Weights of a small GPT-style language model, trained from scratch on English Wikipedia.
Size: 8 layers, width 64, 2 heads of 32, MLP 256 squared ReLU, vocabulary 16384, 2.48M parameters.
Training: a variant of Muon for these matrices, 88M tokens, 5675 steps.
Each number is 500 + 50 x the weight over its row's rms, rounded and kept within 0 to 999. Layers, rows and columns count from 0. Numbers have three digits each. The size before them is the row's rms in percent of the matrix's.

# o: layer 2 attention output (transposed), 64x64, rms 1.28, rows 20-63, columns 0-63
# v: layer 2 attention value, 64x64, rms 0.33, rows 21-63, columns 0-63
# q: layer 2 attention query, 64x64, rms 0.349, rows 32-63, columns 0-63
# k: layer 2 attention key, 64x64, rms 0.342, rows 32-63, columns 0-63
# up: layer 2 MLP up, 256x64, rms 0.379, rows 0-24, columns 0-63
# down: layer 2 MLP down (transposed), 256x64, rms 0.186, rows 0-23, columns 0-63
o20 098:542460538483493509479539418439513386483472471507479517527442518448432539511441579491512417493563492356480491553504480501521504559550517391620478616522496514550462500435487517444548501501420503
v21 098:431494458494501562463536503447490462544503471559462494546490506433474440473565510561454520551547518462550592579479519478456530494492545347487427509468476597394568580578448510575527511508571496
o21 098:471521455530530557474580463537489462439443471527507462546512516472534433465546543484439520564561486412544561564411564488454501523487537396442482492472473586405575489522367498566524492557570485
v22 101:529521522503493538562533444508572540371474548523617512497471481506420425440528571514436539426403504565444588516575412514431505511556546537517468531533485519418531483478585507506558490504484484
o22 105:542536475536485554550477483459506539500463523496603539566498511509417401482534594539439483459409499548453605506555426555421502571568551580537514526504485523390552458463553516456554455533517516
v23 101:512550461552631586471549416434521493472400492491500435484563423473532481473464513519467542488479491501504484508453529496494575438517471571551508462451530643570522527498534426557445598450490539
o23 097:494510502558576582434589454465549504477438491529574435511570407535474506473428528498510539504453468503517509484467504477442530421486488611572538459499500629576515551536519440541484593415461481
v24 096:463499464521456537490489586438545491575472513409466511491574461516573486490505487488497423400523491579629505546547487530502426484494533490515472558464384491578523472526542512466506623611471493
o24 094:497511527492507461510500592426455493560418505440438545474533496526610509506511488492543457372550508581629497563461521486501495506495568501475457593494412552574504433497577428472530557516521537
v25 104:515503565556582396449516480426594548521556410454535506472457565477529587503483592581495511452483493534501467472550440521592526511475602526548572560495497546545529517494435426504465501422530536
o25 099:467482562553564422507497457509519546497543378478537484494500569555522587501529606475461535452467522575521480397512436518560499530468599479509487559501533528537562617469422443545510466438441501
v26 100:433441458403530560471494471419526543433498475515511530507524538482435490498425433434517434519536381515556481493545598466522440455534578507576553468494574426392514488557530464505539522485416489
o26 097:423450516456554547459454501454493548513469504524522531487499582437496475487393412470524458493596509548527517524509574497563486452555610528605520423498543455382549586519518461455540568493464528
v27 098:492539478461434494529510448459517501442492540457562546461508545493523402477438510527522505540459479478536597566536563413453580473384507479549460502578594390558510551492528406456487433495571480
o27 098:500540518460450503569541447463531444466447530430544569448473513431521417516448551486531500550428464501524563475520539403453540497388533452527515495521641393596538481502516474497465433498570498
v28 100:460585545474540341453516503406506444471511537495534572505469500528547537366499446458515502551502455489495433495499502611466475492552462511529531465531477533456584547524595442442477545519578481
o28 097:477595558465507367511547482435482439489485496537492523459451549536541496492522502492539492609492478544454404531530480613486500498567448518511523483531504577435576565514580439422485504458618524
v29 102:488469419505577455486489518475527532467459432428425563453480562498486479517559521455523442503461519466555474373413455563374568563489511500583483378392521527479484521503517533518489452507518509
o29 097:501467416494592435518508530500517525514464476457396539480485534509501476482532487465530466521456484420616456379421479624405515533496490456619508396482501528472478479543511524507523518487448425
v30 103:522521504473535479524552514523409471517513548496428446459435501484557531625488418518512556422532550537467545592479502466519402515504484480582508420551486468502588429467558563537558426476399460
o30 100:526515506452550507457573488534488462516520497485446487455453477529549573543533487523510565412544500538408571617503500428464465491526472467564478389525523419488556458455577575573570428501392497
v31 100:497508441547475555534463535517550472388466590481567497490481445505525595487393496545489528532508469505479531504554404558441461621462521471534597396531544524465516502501421442533470496560424521
o31 100:401551500536471558492447567490476499480459589475556534493482465488498607515435490539514536513514487533435512511555363523482488660470520466539474379503534571520520465543436472523433534532452514
q32 001:487471462554409459523570433459523536652567511508478440481484486494398539501518525493527570530501461529467522437510385510490460530529459522428560493467496507493509648462519450452462502531524604
k32 001:470490501535454453403553447492518500555582546454497458547454495531531536516495538410481627550484545489529469405496576554511574479476529467434537535521436524499465505548488469565613566586432571
q33 004:389462452554472527474534447506595489498550512532552492513497481514494489525579470499556484477484537496473529514476498506553417490507458520461525469560495486470536539475452478459412444458452745
k33 001:484488446557496484465521468504537476500514520510520485516496476529519500492487490343514492507506654507517473484486491582579540539434554449537326495489548500461464492539469450457626560565521474
q34 001:609541558459526471540466539488428512530453467474451499472514517490519541490418536527442520540502474501527470474527511498428552513491523480544496531435514496541479424542534519529576545551516250
k34 000:480487558496496434526550536404400513380525492430485524542495537523477531481468547591501616554503491539493418466521458502458575477551508525450572512513441471524460457561473441538549517573496632
q35 000:613529524461464487559459548495382548544472483481448469462508529475528500535444552585467479543518457515514459500525509469470545525517531501502509510435504515560485504489529538534572534542565264
k35 000:455455544526485433460569482470523502514563496413546462485466508600514529523452537347522608526458539494544481374465569553510560452419524427468522536501467504528464483522453495526582503563474549
q36 025:610555553457514474563463540490391527528450488484444494467514517482514531483436545537447500539509467510525450485521517483424542521492542491530515530436478507541474447535541522515594557548538275
k36 015:458444535545520441486542473454547500543531485438527487499439517575519488467443507362471649523431418463554511382477538569523539443454475434484508542547445482519448487504473478524517522507405568
q37 023:387451473555473531455528455504584489512546510507549493507492486506468476535561479497552508474515548493473543502486473501568436474523443507459498476563501513465529570478475464465419445463462751
k37 008:485489382459475576498460461581576498472537509553508515524513475444533452555505420449511370449496545488482523521545493525531430559515491498559434430541601457462547535425535556489485516475503362
q38 066:609543541473531458548467545494406513551453479496442497476502511498518526482433530498448511530488457509536461487528532502429534527478554497536507533417498501521473467536538519515580551557547254
k38 035:457430535538527461507555459460539524459556492481523520505465511597513489478470503390473670505456411458555500402501534591532545456455477445475505520559420473513435471475483469533526510540427585
q39 021:615532552451519517551442524494412534518462534490468498457512544444491485442447532557439428533536471505536426476484506470452493537510516533538616523438377559533451452503552541507583492534531360
k39 014:497402456572509485544465508532559504431559496568530517537444511499536419519521452393525598468463450443529550513549536613591495478478495485514491487515502495511463664465568512450449502496464432
q40 025:606538574495571481525463540472418519579431494481467483454518532464493485416446521478471424526505418517546442485494506451476436555453524546512589499435340547516450500527529506473516460530547397
k40 015:565473467514441544472419575571497446500493538537450490512486516415500443575545459505484458515507545508533576530499505468570445482566480517537566461472636494500518628466591561460483550452474396
q41 070:414458464508487553449526456504599491397535530508558506525501501487482463479556463506551465474518545487474528504457471489554486480520439521472518470585465510483515470460461495491436441445458747
k41 043:562569509436496526478468553537492494572424510479482482497549499407485529462535502623528314511533570561440507569491468387446473555511511542512485487452560496502559491539512527482485481457556437
q42 080:433488469526474539511540478485551498397524490499558482534514483524494497533580475514566464461506544488470534526457471499524497492523451509458482467562535469451537385472437490492417438435506737
k42 038:529546545485480514400532520492550472679434483428505465515543536424520551368504544599528371512479540553471497503509490441425502503469516493498491497482586438528532448567510499497507512488491497
q43 042:518493508536478435502511519512509478572517471517448484487482507554506559595493549473474656520462447481537521463522559570467540476492536429518452523470629462494515561503524500513552605537496328
k43 052:428407460564471506446541473523541503507581475511526504518466475602524514547474499459487698487464441448542541436505524623535534440489471445489463499575494463501464504445483479543505568551452529
q44 061:499454486516454492445474474573581473464548547537473505514501536499506520509491492475457607512499464482519569433510559548466584455489518465551538509513642479524517562478527540546545600540445317
k44 073:414477468547529502577508435485452516305555495556508537495469481591497486604473483397512639476518487450518479496498501586549489484503510494494516506495422535466467457437456494508482485527527557
q45 081:584547532468513470580461541501386512515472484492447513481495494507518535524451525532440534522501474511518461502536518504441550522485558487533466538400541492521479515522537509521573556554557253
k45 055:457459441479508505594475475487409514319559502551497566494452453544502440590444462416469575504515533435534457497504482549595509488551522501501423494548422559492442476438504488509500460505485547
q46 099:538490506485515467444458505535497489512493527510439523483483520485487509473423517453443579532501458486527495464537548515486531490476545482556551535461487517545474634521563522519594596551472263
k46 071:479492440457505503578483425540474522498541489547456534472465453582538474700422470354457561519514521469524478468528488545531523486537524506529491503532421568487437563460497489530491492516471402
q47 076:481538507466515499540503495445491505600465506488520530474491478433510454468504483533550356497519572538470455559507410446512389540493496552478399476549402531497480544539496466456446408468502645
k47 095:538608552424546470553469499470435515546452493503465522468511490450481471521488494471511341514547594546473414544502434421491430556494550549505423503437411568484504484574505504484495401472534473
q48 111:517508462536609533489513505589471560527559534458465405514472519422484527516449461475507506503599486525481503472430530468572452545407484429510463555468566493460509509546586483478524375388430550
k48 113:506555512549551525480548459535470526521562546456504417509437479414476597518423484443560485493641498536517551469445512486567481560458526435483453584478568467466493518521512518430518358451454465
q49 109:493437440484568466556429572528516525454465463522456531510554529567510385530596508586396573508410480452454419543520521488460475457484443506551484456490509528502516467532571455556527595462502590
k49 111:503461415524629500538442572574481565495514501503436479523511524493509433559565476561419568512518484475442439547491527461530443501440449458563439520479559511482513486559617434518546495406444579
q50 116:510516497475473463340448464542540423448470589550476475476490541501523532499479455508442526468565517529474496462448408505506511532432590521588551512575522461490449523404501420529566597433543525
k50 122:508508484512479468386457446541512423467458589538509466421500574461488523520492486480446507499601527505460500455449426465530498511426531543592550545598515483495490571402494424551543624443540507
q51 119:484516525417495496443492514508521557532537473513414533598464419627581495464490421580481538443415505538518492535538464593447492532537606454488506442438536494475420500522502482410548431498479536
k51 118:491515518413500475386474503516538517531518524536429518587461455612578503461482414574471541437439500547503486524509430582462497544515629466521529447489524479470407488487510456420564463456488570
q52 132:521508429473519467470625490478424579498490505459538593492373552515520494490473485484421470580447476532504436484468533454433494531501486382509489523495533459508572529528513562502596466580554602
k52 137:502503424463501446469604486475417574494489525454538609505392550500535496494509462477418460601455470531489450494474542453446483529506485377516519530505532453507572542514514562498600454577552573
q53 134:562510532562570588522576463517561509519520441551497409439452511556420494515371604495498538407481530511572430430498464509421570512434521568478495457466497504523515486553492494520442550486441549
k53 134:570511510561578574516606463507550522550523457548514436443424527558423489522380596488479537427459511515577426422494483495405565521431519545473518455466503486518534483559496517522452541500445559
q54 130:552520486531499460485538590446520423459491492562487538579522496617514508451551478499504518527689442510557547461620402471485531484463522482541501511513434516487570528539504461547499455535565470
k54 133:550504489526506466487544581450515419478479499557490543595516485623505497442560490498510516522690432514544547461616398482491517485460513478546491505516434505491579537548504466546504467527554481
q55 140:493602439557433485504476506493520551473607482568503491391550537471547552598519414531463508530450548461523500501552535371460541501558534508408573511512504527490489444413498434504455419508524500
k55 141:503608442558439479498478525487516544452608483580500491405549541487544554591522409530462511532466537462529507501565522370458550502554537512415573514503487538487493445413503429510463426512539479
q56 133:525577448401463523491386488426497389502560546546526455590495508432448538601398576473443493547466510516546544584507462523573544500530496454527525560509529498537479484496546541530502491555470579
k56 136:528579453404455529495385496422490384523557547540535453591495516429451527587409571476460474545463510504544547593502453514581536509540492464532526564507525506534478484495553536521505479545476595
q57 134:500489456457519459554484503501456585492497551561479522514538430410478503563496541572408541493534597666471508459552530533496471397443545488431479475553477482429542515492412559471465525535438484
k57 137:499493449458518462547481498491457581490502557566486523522537428408475503563491546573406542492529595667471506463551526537509471399441546487431481478552477478436542521493416562473466523541439502
q58 145:563557453468589502455523351509493474522532427428532508477547563489456425449570488459461505447455561503544636479519472514503436441506567470422505507509525495427489485537498559548607467459509510
k58 144:557549456472580504458524348515509469522535427431530499473548561491453437456572490453460514448454560500546642471522480520495442435509566464418513507513542498425491482535499555550608476462513507
q59 131:530496437534532456494472500448445469522471451470576542578509589522542470441465511580532502441501503509444460431432448467572462509540488510509444518523484416534477521397520633409391582467465516
k59 132:539505435529538457481471500449437476498473455468570548578513585529538472444459509587519515440506515511452455433431445469575476505536501507514438516511481407537474519399521640412411592475466497
q60 144:491506644550524540486390414490496467528538470567482533572389492529490469463566490405472471482482566562433472429523568511442427496499503508469515570443572556544575536452471498542445475488517521
k60 145:489505643556525542477392414491488471532544462565480530566389488528485472472562490408465477482487568562429470435531560509444424493494507503462509576444573561543573536450470487545454480493521516
q61 140:503524451573468486514491551518508490514553504456351430531500518460508462425451473479482540468525597455542514484503565504450485496532558492596521481604523607495546504507555625422418543552524532
k61 145:503523451573467484520490535514513485522560504456352434527499516455502451425455469474485539466520595455540512485504562504455471498533557496585533482609519612492539521503556623419407530544517540
q62 145:500466467375488407464502535511517455509502421432430435511488417475493556481491488489515470543388506461443519426520483421539472602413535522474471483522483484435600475413480481577469530445434524
k62 146:492460467382487410458505536512520451482509419431429436514487415474493559486487492482497482547382493454450518416523491426534495605407534521475496483515485479439600470413478483579479536457441516
q63 134:562490507437527397519459486455482528441535622547545448469454543532543529442399481536599532436440443550527503528484486496520479444527512436529502373518478557490589511546610496568499487498537508
k63 136:560489518437531393519460490451478533444534616542544450473450542538543531437397485536603529433442444554532500518484483501521486444522519434523491370517480553489586510547607497565501487503537502
v32 107:535480545517427517507435521441462561458524489516558504545526515560479512556507491458463409523527527555464485453420596415488459560505419430564562475474589445551394442523439479422472525399470487
o32 104:545466545490465540499434507449493540490508515514522506561542533587515519487531468476492427527544474541450482413417597406490487535491448411562531486523579396521372475521443494418483556396460508
v33 104:590461521482416501471480540364499503482495451477487523468610467545519504515456509505504430473555492410493614501533574407566497467513521512547484528552490523530612458511504547424571541571429521
o33 101:563449526486486454498451511384497461535524484496511521499587492534586506477462470502499499485549480373538610510524590456533484439523582476514484521544480472536644540470470486397518580519420531
v34 102:471461539509450464504430435526555434533550494497562540479373550565551655448477503500445482484510467490517537569527529463503592449567548483392498504448460474455495411567519508480570460503540519
o34 104:468443536485458467495382431480537440487595475488566535490334560518500612487503499494405523546504486449538493508566478476496519436539547470402481559504454514445465431547483476519558457496543455
v35 098:438475456524520434537458520459471577500453543544524414468454383499518489469430520474452478562492457590540563501463449475452428551555501382528591563465488500396501458478505470488423556567479546
o35 104:443474468469481418499446557454462576499410544559520451473446390512524513487461529527497514532514457595500583562445450525451473539569508362503529608503455485390451448480512481485466552490493519
v36 096:540538473544566586468523532522429370490432514490569445572536411508586644486428423522543555464510574493487482501538523456482429442504544456491528515505563513521441530588535468490488476476497500
o36 097:512519474521558584523548515495484369535426518551570473549578400463536638494483374499532557471526492506445461516553497441481479453491591448485503514509545540507427454585539472511470474460490495
v37 096:469384574363471510467568469447461541491455544566493469508492479504530551520553482556494513589576473495466491496586598516542380552458587521554526544566560485478525526516458503513535448466552498
o37 096:437395575383479550506577468479488515494418509561459507478495502478507494490584521503493489595602513540396465487582528479565471561448605514544456521485569476439566514486433496521531472495545552
v38 103:506432507454528502574574443559521491528512534547541457478504523512406568477513542486498414500508500458482579471531414583557519486485509461571534493472524524571420420479538580461460368623487464
o38 099:515445512490477490534520524515491513538533551512512469466545520494415590517485572553478435475535512427494621513525430577550508462453473471604483481459545550505358497486552548414513405613521512
v39 100:493613415477546398476501449386498508522463476567540553429515479469443541484542471492482558558621543519524546499434558608441575444480452518486528497516527502457500538440522541414481452476532522
o39 098:459603419483509416503531398453502482425449492541589496398505466489465492502576479446497534595599505470516495426463557607416539444475433540489531500503541477478476510416477486432488475512476488
v40 101:529564484520499568503457504562525453527487625575428484531504506464441534528538566438404451484607421529549506507487470504566507436417449463408533552480468452530509519468464390470426512455545522
o40 102:523518543489500552490438479557476470489482632551447526547470453462441558472482599470442515480618494566574521486462451526571538450426479435372497543476460441577531499484476411488483540473538476
v41 096:555537465396613496498461491437517550509557515422447529438472511532490554495495386508504423466414397561465498506558455527566504490471505472528552508508530479438481550464531407467598469414450530
o41 095:477509466457606478526464476456514545495645504459465537448476484482491493500507351443494497443452486546491540504546429558542517484450490477539520474518517465446504608421512386498527453404422531
v42 093:517466532487501468569455546521517473468479521415523567424462384554404541475573484498477506498406522521515572481491516499487500561478467600378531550611498548567480496406533492412531548486508484
o42 094:539464522500479457506433558458502500491458509469473607417445425547406525510623445510487477510433513495505552445539501477505470543472498577399499602525503573548495495384527539415503540446565523
v43 101:529453487492471364518485622506433564426507485545549466447414519462541523509494532447561476496498500495462472469476550465557475372585558570482531546556522467569489541476566429557441504497562536
o43 102:581447495485473428548487598520473546444445486530533451480403533494492568507497520516599483492492457488431487489458509492550513395645530568474547541505610416560535549498536463525474438481559506
v44 103:536566531546526543517478478450502442454489514506481526483396441485414433464523566474463548393471481468498492474492507448496395454520506458543553441622504419413492489587520495393447488440532436
o44 101:586596539552558573516483471505466457507454473493469507495380459493435445497520590487479467362528506483435530455511462453482455472536521462541519439521525456366536484518523474387504494456565548
v45 099:481503443484450463600399602529523393470524528458483539558519534492582499441557547520485473506441525515305542467432522546519521469492524480528492526507426505471509549505418541473444512535476465
o45 095:463502404485460462532387572526509355499521509438453495531519521478557490501597525524494501527429513508309504521438452561553536468502496482531468504492453488486481538513422525469405516519486493
v46 103:539486582441483426535507536437474454561527548529480492588482502609554464391535433498463519505531466452529438509566452522491511450489348517512486468548519606454479595454516469518518494472584516
o46 106:564562521469453456549525524448468469489539524534450476560478523544523415516512428539463524551545481445524422540585423492491525489465326553548494470518535576432522545426514411529478462466588529
v47 101:477376433457533531552517493564536552444402446477455589495579514449540501518599472505470469531565525538551509487483498507489498378606462486432545379496534460472439486487488490528552521502504442
o47 100:455398455469536522493480501514484568533409449470452569517589508444486476494616489534487497540536508534574513493549513520479511312579514490440472399518496477461411509516512528522507577467527484
v48 103:462461541495451483491416554575499444478565506502415420453556452533508474468535483504537558552522438529524521590460461480457529450459589486612522383494470498531515388454608477495522418484512498
o48 103:471444561541436474427421506548489454465583501491441455430535454504509469494523473459551496596506488511552538583450471425449491452438592482599554377460453508501494454454590478488530422522544501
v49 101:496571473532443509454585532442417456502527530464513649488484576544518447538546460495490495490486518582598556601511464452423459558587510466501516522540557479500466544455439458506586429546522510
o49 099:496561485565511480511586502448426436496475505468496658508524564529537474533524425477504492533490478579610513576508512451440494574603525441485481520489556448495474522448397459480567454577526508
v50 110:397505537480456509502424502500471421502428508588504499480498542596469449517428499558505515463449520589461478471500602589511419459528466543469531415441521465550570475556518513551436511627528505
o50 109:402459554481458524495423514493522390569437511588539510485495487594519457493448488524485489468457524629491537478498571572484450436547417526474487416458515477525567460554569512511518517618547514
v51 100:523493509519483448460479504487444496551475429461509522490496538519495567506570462532570540580442486473518389461491496548547530490497490339545505451474503559544643550541429482381469503541550438
o51 105:521484532484521452483504480466511478537484476498497509458514521523475583478542466499567549575438500506509377504480538548565492468486489280494507465512464569545603552565481561397501523498567512
v52 111:586475469543578545483496443456603592520514579454562500473534529574483468543495429530464569453501516586432529526466494495488482443471495459508502498524472659524515558568447540535507479569601483
o52 106:612505460497525532508483452446489603513558569453555513452573542546473457506490441560441551465526486607425547520479485455399520439462510466507497539490521659503546531565453520545498482561543485
v53 089:539526497597459456452538539567560492509513548520515569505518442542525569558519563561566506624542507547551454425434463437546485542477486592432451480520518552419485486593523444412504464564528495
o53 098:555464474600467483508575535560501563519536556486569525504500432560518538528447505509573511609525510535504464405487440446535524561459460598451482491533472485435467617614507455441472459553517550
v54 110:562456537563456473524460441574469527477494513542500532521602520515486572458584504483519612419539589563498454467594467554551464580546503473495541569521417482458548444435579506541529420483479514
o54 106:547474516562424482506405436543489500505478516537506511524661543491483562497600529496512551442524536526503470491605531529523487596565482485530511574483435489423579455446617513533520430487476504
v55 099:477539504462424639501518585484548510555514493417600454520495575516499460486507446510508499530537491454495437605521585551589516508537528476440478529560452504479473530503588544468464597543415442
o55 104:490565486496444646519519551447476511548511522452529461471447615493500428522508419503467478517550530481481481616506568494593536548541551498453483529508446533507451604502625514451469563507451515
v56 103:478490471506543590552394491493495538494462520404529496387522561489556589488530583533580479528510532452532550495588537527513509570471359489534524469518503535494505532592483442620520469476498500
o56 102:449524477516574606504388524491470521532430514399528497372512560476564579511500547524588485553484476430524521479582521497494499566476384499570498489492533535488528495560463439606490509465503518
v57 107:531443484457471502405475479448558428578523473467625454464561458506433450524486536480574465442507505541518417430510459453529523478472489524564468524485488400486470488468432509525597516586630508
o57 105:521485478453458505506468526404502459503586440458607455460544460526450383564436499494572509448511520516551395393502448461533517515500535522555450525517477436525458496502437483543561507580620484
v58 099:513414511553447561494483521524488552508483563534416549459483436551508473532553491486572453426531475483467369499490586581322514524555476528512506541436509527550542479508528526440539440491448539
o58 096:453391511561469566505459488496488548500536575508398519509457416544513478514562473506578512417530500449512377501528572592368532491538460514537474559487502515564551532559515489453547445502444452
v59 100:506599538406536515467493410477565467471504542521510507564534469497528405503517543450620455507532565498475624493574527528463473543632484463509479500497465471586501505477515424509534563458590488
o59 107:513579523414533519480543409500522483519555542506514491578529470515510431468534566474608467568518531536475643483615505533475522539631510463523498516536461504619484514525493460503470511459579468
v60 103:515434527465555544523506450463495480545638518495448491466575509439466520506488513487519543533508458495505496576306489520499418486593427548431523589525578512482499597470489523504480481541485493
o60 097:524481557489564559514482468493483452506605506502429522442586500429491488528480522519559504569535485490467480561337516477503453481614440533412510615509601551452491533444477535481499505515500562
v61 103:585515443441513545436502503486491438478536411512529466598390445462435591544524491511484493536509546579455481548578594504482468500552459584484495409525439570503494468457464522545578522555427497
o61 099:577490484486531552445455522471477473518511411503544456589425437492447613521532470499473455513532527582476464500567620552495474525557496579465485391506457592509487490411422509528549534569462493
v62 102:490433530579521525483466489542573531487456375484525540572438468508496423455514503561491458591483512505472556539454443515515467402452430453509548634499528514578563502530592552533532421479525528
o62 099:496444510607536540507506477520491528515492355478563501567467472471511417501511484487467432600510506497466559517487463511513474419403446419530501673488549509550573482495568529511508445516527517
v63 101:538564570476423539457509582515503589468526503576527528452580377503463508539512469482411452531465466439386475512485458542564514539515461455419532426526524482503518535583509501567582489529579536
o63 101:495576572507446527510485549490475639489516470538503558455638370545488487483514477494419461565481470380399491522484499525525491528541506453428471432502488472511535464574486444525558491528534467
up0 141:583487503493525474488562531516442471426550564386524483476445471496509508461447547457410488520460592448520406467505509569474505431578508413525425550480569503495468432477536432569510536546481613
down0 130:578437528501533474513473527566397548554606613469498497623466472513469515520595482490459574574519481409498513444514564505511499448440531391465486538464516471497469523431506545503568495520448453
up1 126:538503506546499534548507435563522483479513496528596557483548510523543489476493535485509506464460440570659433413421486544444483514459507457398558380498384478515522424533519529537491452517443519
down1 085:436452473600538535416463413473540489447543512573535618570523464532463505502494493453634558569518482481489447517486480474569504505488573485476547499410442480487462460504525474431479607479528577
up2 095:544457430450608539412506522402453466388414510523387483508539535513474443512464476540454451573458525593506444503585463496452466546435496464438513517543526485602448511549521514490470483512541484
down2 084:511432484523615526488455451448559522470435414399615509531474508490495485540473533471481522393459515452489586424568435458439484525491522470532383536487482444510604553482490491494539524451537471
up3 127:435403409462577408567462554456500551488489518488495478505494526461497470588456483498417537479528513525459460510548428400487497535520348481443513474542393523569470508532533466446461443485506557
down3 134:541450483499522530414564420458536506530464451482466509517553400622473645572511555482497569577450506455508471476468453485444504543570504503539538519470500453485538484446515471409504550608552470
up4 101:511616543515481475441523555363449450492537549463525470507574538441418511489551537486479488556384501500501446547547520567502400397452506494507497576494566462440512482554510440545526498502426466
down4 106:605458432502422516543504528559466632456449503521497450477451442596548489464536535513538507447456514521536594516511483401520548578455450432515504451484490494550406393549460528497479479571520486
up5 117:531520551502423486531475472503546526525490554313501598476480413509564486460397449493458523505584508541517537483497522559563469504491457558555453521416561496496428539453471577514502445425512476
down5 112:458440486482385580452533493490554492492537510449572511580514405509480485538462484453416536505607460531474523504419496537542458510523525518610500496422483452479483502397552516473442441470609570
up6 085:490485514482548494563543490503462482426491516360541483512553587422565493567476546492451519526469531585519541418512558408465452455585409468520476473507377577465525513444461458547547482533467484
down6 074:436415518522441440628540471466516555506513485421530513441537553461401467497526530586445518391505563478498429463528540514526480444610462415504493487534395532540502466471472551476491518472570505
up7 093:478416562347520418498474488477525495452503513453539509555483376467463501437551499473541539462480460483552417542506473527505480512544408515554519563451414514516495509598517647502500500535499490
down7 089:445560546570533445456469412489426511455509518481538464436491539472499494506548477597493531554473444606498532421596565411535527551496549501464562513533508565586550511481415471450448517497419427
up8 100:612546452422398472449444474492511501499505464545448480413447526410556503525535508529503498450460430486552530513461443545480434552451507555463449415444608510559456575537548551428556496450522516
down8 122:498407491558528488367510433568482450504446468535476408482501487514539540391531440553517533490397455521490558436520522571400577504479543444460500516456547477547521476519512496428551599505498449
up9 099:572484512486487439581525478493463484522388541546491461508615584499394554563517517419455467478426444557460549602540496461473516548550489490480476475537538458487538410519473600529466457483551435
down9 103:460498521557521470467580531560489499470520442512550501548553494510553527472491462503507643577532543512532455395464420528521476467480509399541489523492559557585443524464521426484573554513647526
up10 110:572461411467470553535614530445577506436495433409453475424483459456568483491488585539458626483512543452492518498448530542488483477554500524525445480407449537538526536486602432497454474477548494
down10 104:561492505556430542394538573492544514418489486462467485408550447575574554524531608545459542520571508476500527497432512510487475479484525490463487413410382542584481580504542498476458483440485534
up11 094:428488432472537446455373486433469542465474476427442512557513486518416461542492454476513552484558485530542549571529509475562457496490515521474553467512543616591432435599503490463468458517391443
down11 104:452457534533428471518484481574466445459539489495576485498562520499434471462503605542529556499396506493461497411533480555539522523457552548486546535456565453427512504420521538509590487499594349
up12 079:448546453470556531480402489512415538549454488482516500492415481469464553495518532499453489459515441553472629558470584482559428534465511603578499503606414533495443578524504602479495524496524528
down12 071:469463465553465593444469496573507501415522441523564515587475438584520554443488497476529554494529491461605475414447574529460517456538506451531529571503430509485474436526497511537529577485501346
up13 109:482555512461511370469486504479556563497370624442438454531482532472483419558470485446458497543538519451494437480469504432525453470488482461494465589498424620476489457509491476539517422506426473
down13 098:454480600502523487465534524537549514523441520471528434470474585400489500517447542508529573606467535513379528475550597564477481517433510552525495457496433548495452454550528559420578497588546549
up14 111:560440578597510453429563472414559445484467584424459485443479457481517473495495518528450506542450511521523514453540537551546455484516465551495559518526470457432380618534512506564492448532477388
down14 133:506597496423521530591508475485448586451468399461432524492504520477502532470506456535499493482550499555482473529512440460515461478464518548534449511494541543451524252493480469464475508508524546
up15 108:507514449475517622613515464496452500472476482493442441426531407604475531535479474504400489397480536496524436461531422487593580477566456422520494568549472488514579509530535501495495463474555501
down15 098:432459479547494513625507468490588525486468458471478515442494587537403420514555492504522497448522481478614470467508508490522497381598508457465525549578600416528495522507479587540475445485517534
up16 121:489420472527538473562507442483504519582570449570537583432488530473504506437551479511535498425547504490442503570457464418503572643532414515542469432412492503552457476471541458489437544539557438
down16 117:504506568556591550542476451492475513624528386548457584447473447469454421503506548512502475507523541501410562542519512546538495524534535525517525528444474523547517388459571462486477532626528426
up17 105:557505461432468636598518560587498544491511455637510519441471575518532520534500521376471497418523453483473519549522398486449572468449501476510535487526488526536521558453520483507495560525550552
down17 100:449465466472429452528477618494544467495524495572589483499514596447464535521624437468559537527448513540487448477527472497494511470498532568583571555534536465493487564597485493440497551572464390
up18 111:569558552544542551528512478469551541467437572536515576481453492507500560509524468471510491517438571500550455531427452454564424407513490522648480547512505464440494527422486501627463512582571501
down18 113:507481489465463512439502521458559462454552583527527410481486475485549573436503483458620560446476447488595507531464593528448571466461479536513486517453373429498560462513459525496485526485526365
up19 130:534585510499429429512528417549535381422523528485504481424504583443481444512548552524466455575494493543494392495429514467489473584554521525492585436502565548475453457533530585492494458455554557
down19 100:422491533562566503360417432512476452525454522520527586568494555524477461462441488519569553576443463525471530540524544523544455453486627436495556462440483529454462551454508515447487552493489589
up20 124:507484438532586501456504567498446540559608498499575552551438489569597432469522486479522457496509532547538493558542511599545485371460597514468440442538442461483475508432544495523444493468482580
down20 103:494582469490499525463554544581495505488503503502515484449494491475625461512511484642401399437497505535479493422538516476498534451524510490485497431519458517522517483392531562546511462469538335
up21 061:473507478452516514549500507430497526517466558440489483516459514535541551461442425467460570608551552502394505496558458526481488557389497511488550565363573518638542487456558450482454515479499502
down21 054:371392509549491532373526536525559477566459555550491518538502484612495434495537469531515535453405473457475500469433479488532453478473439513435483466438505471439428538434544531550589505503523549
up22 102:569475523450552549400515520489493465484433548454590567566544448550495523502458523494442479487529478420528369510462481528514414538537495533559525541446553479451511574496567486517370489586573497
down22 098:507521438431615566426522459585408542527477528499573558591465435534523502550509515544469515526455495473506583477509542458520483560415535538460481497496529550410489435469448501576453479497491366
up23 102:507506496423525512534516463501531486494467492485423459475502503548614477542410440486420548501440460526506461388505468583524547537508437434427540500496442493586414384470540503510520458509412403
down23 102:490449516528479477424510507415513528525464469537475477484516600426431532521560542502559451533537505472498549513487532408551466518550544584508511492523561499487522650532459509373524483472561639
up24 101:532528549457488427483576503490428497448428530475585535566526479468551429510525510495517538446572546408488425513572491428511434417504382556406565511443536510459493583530511530481424512473496440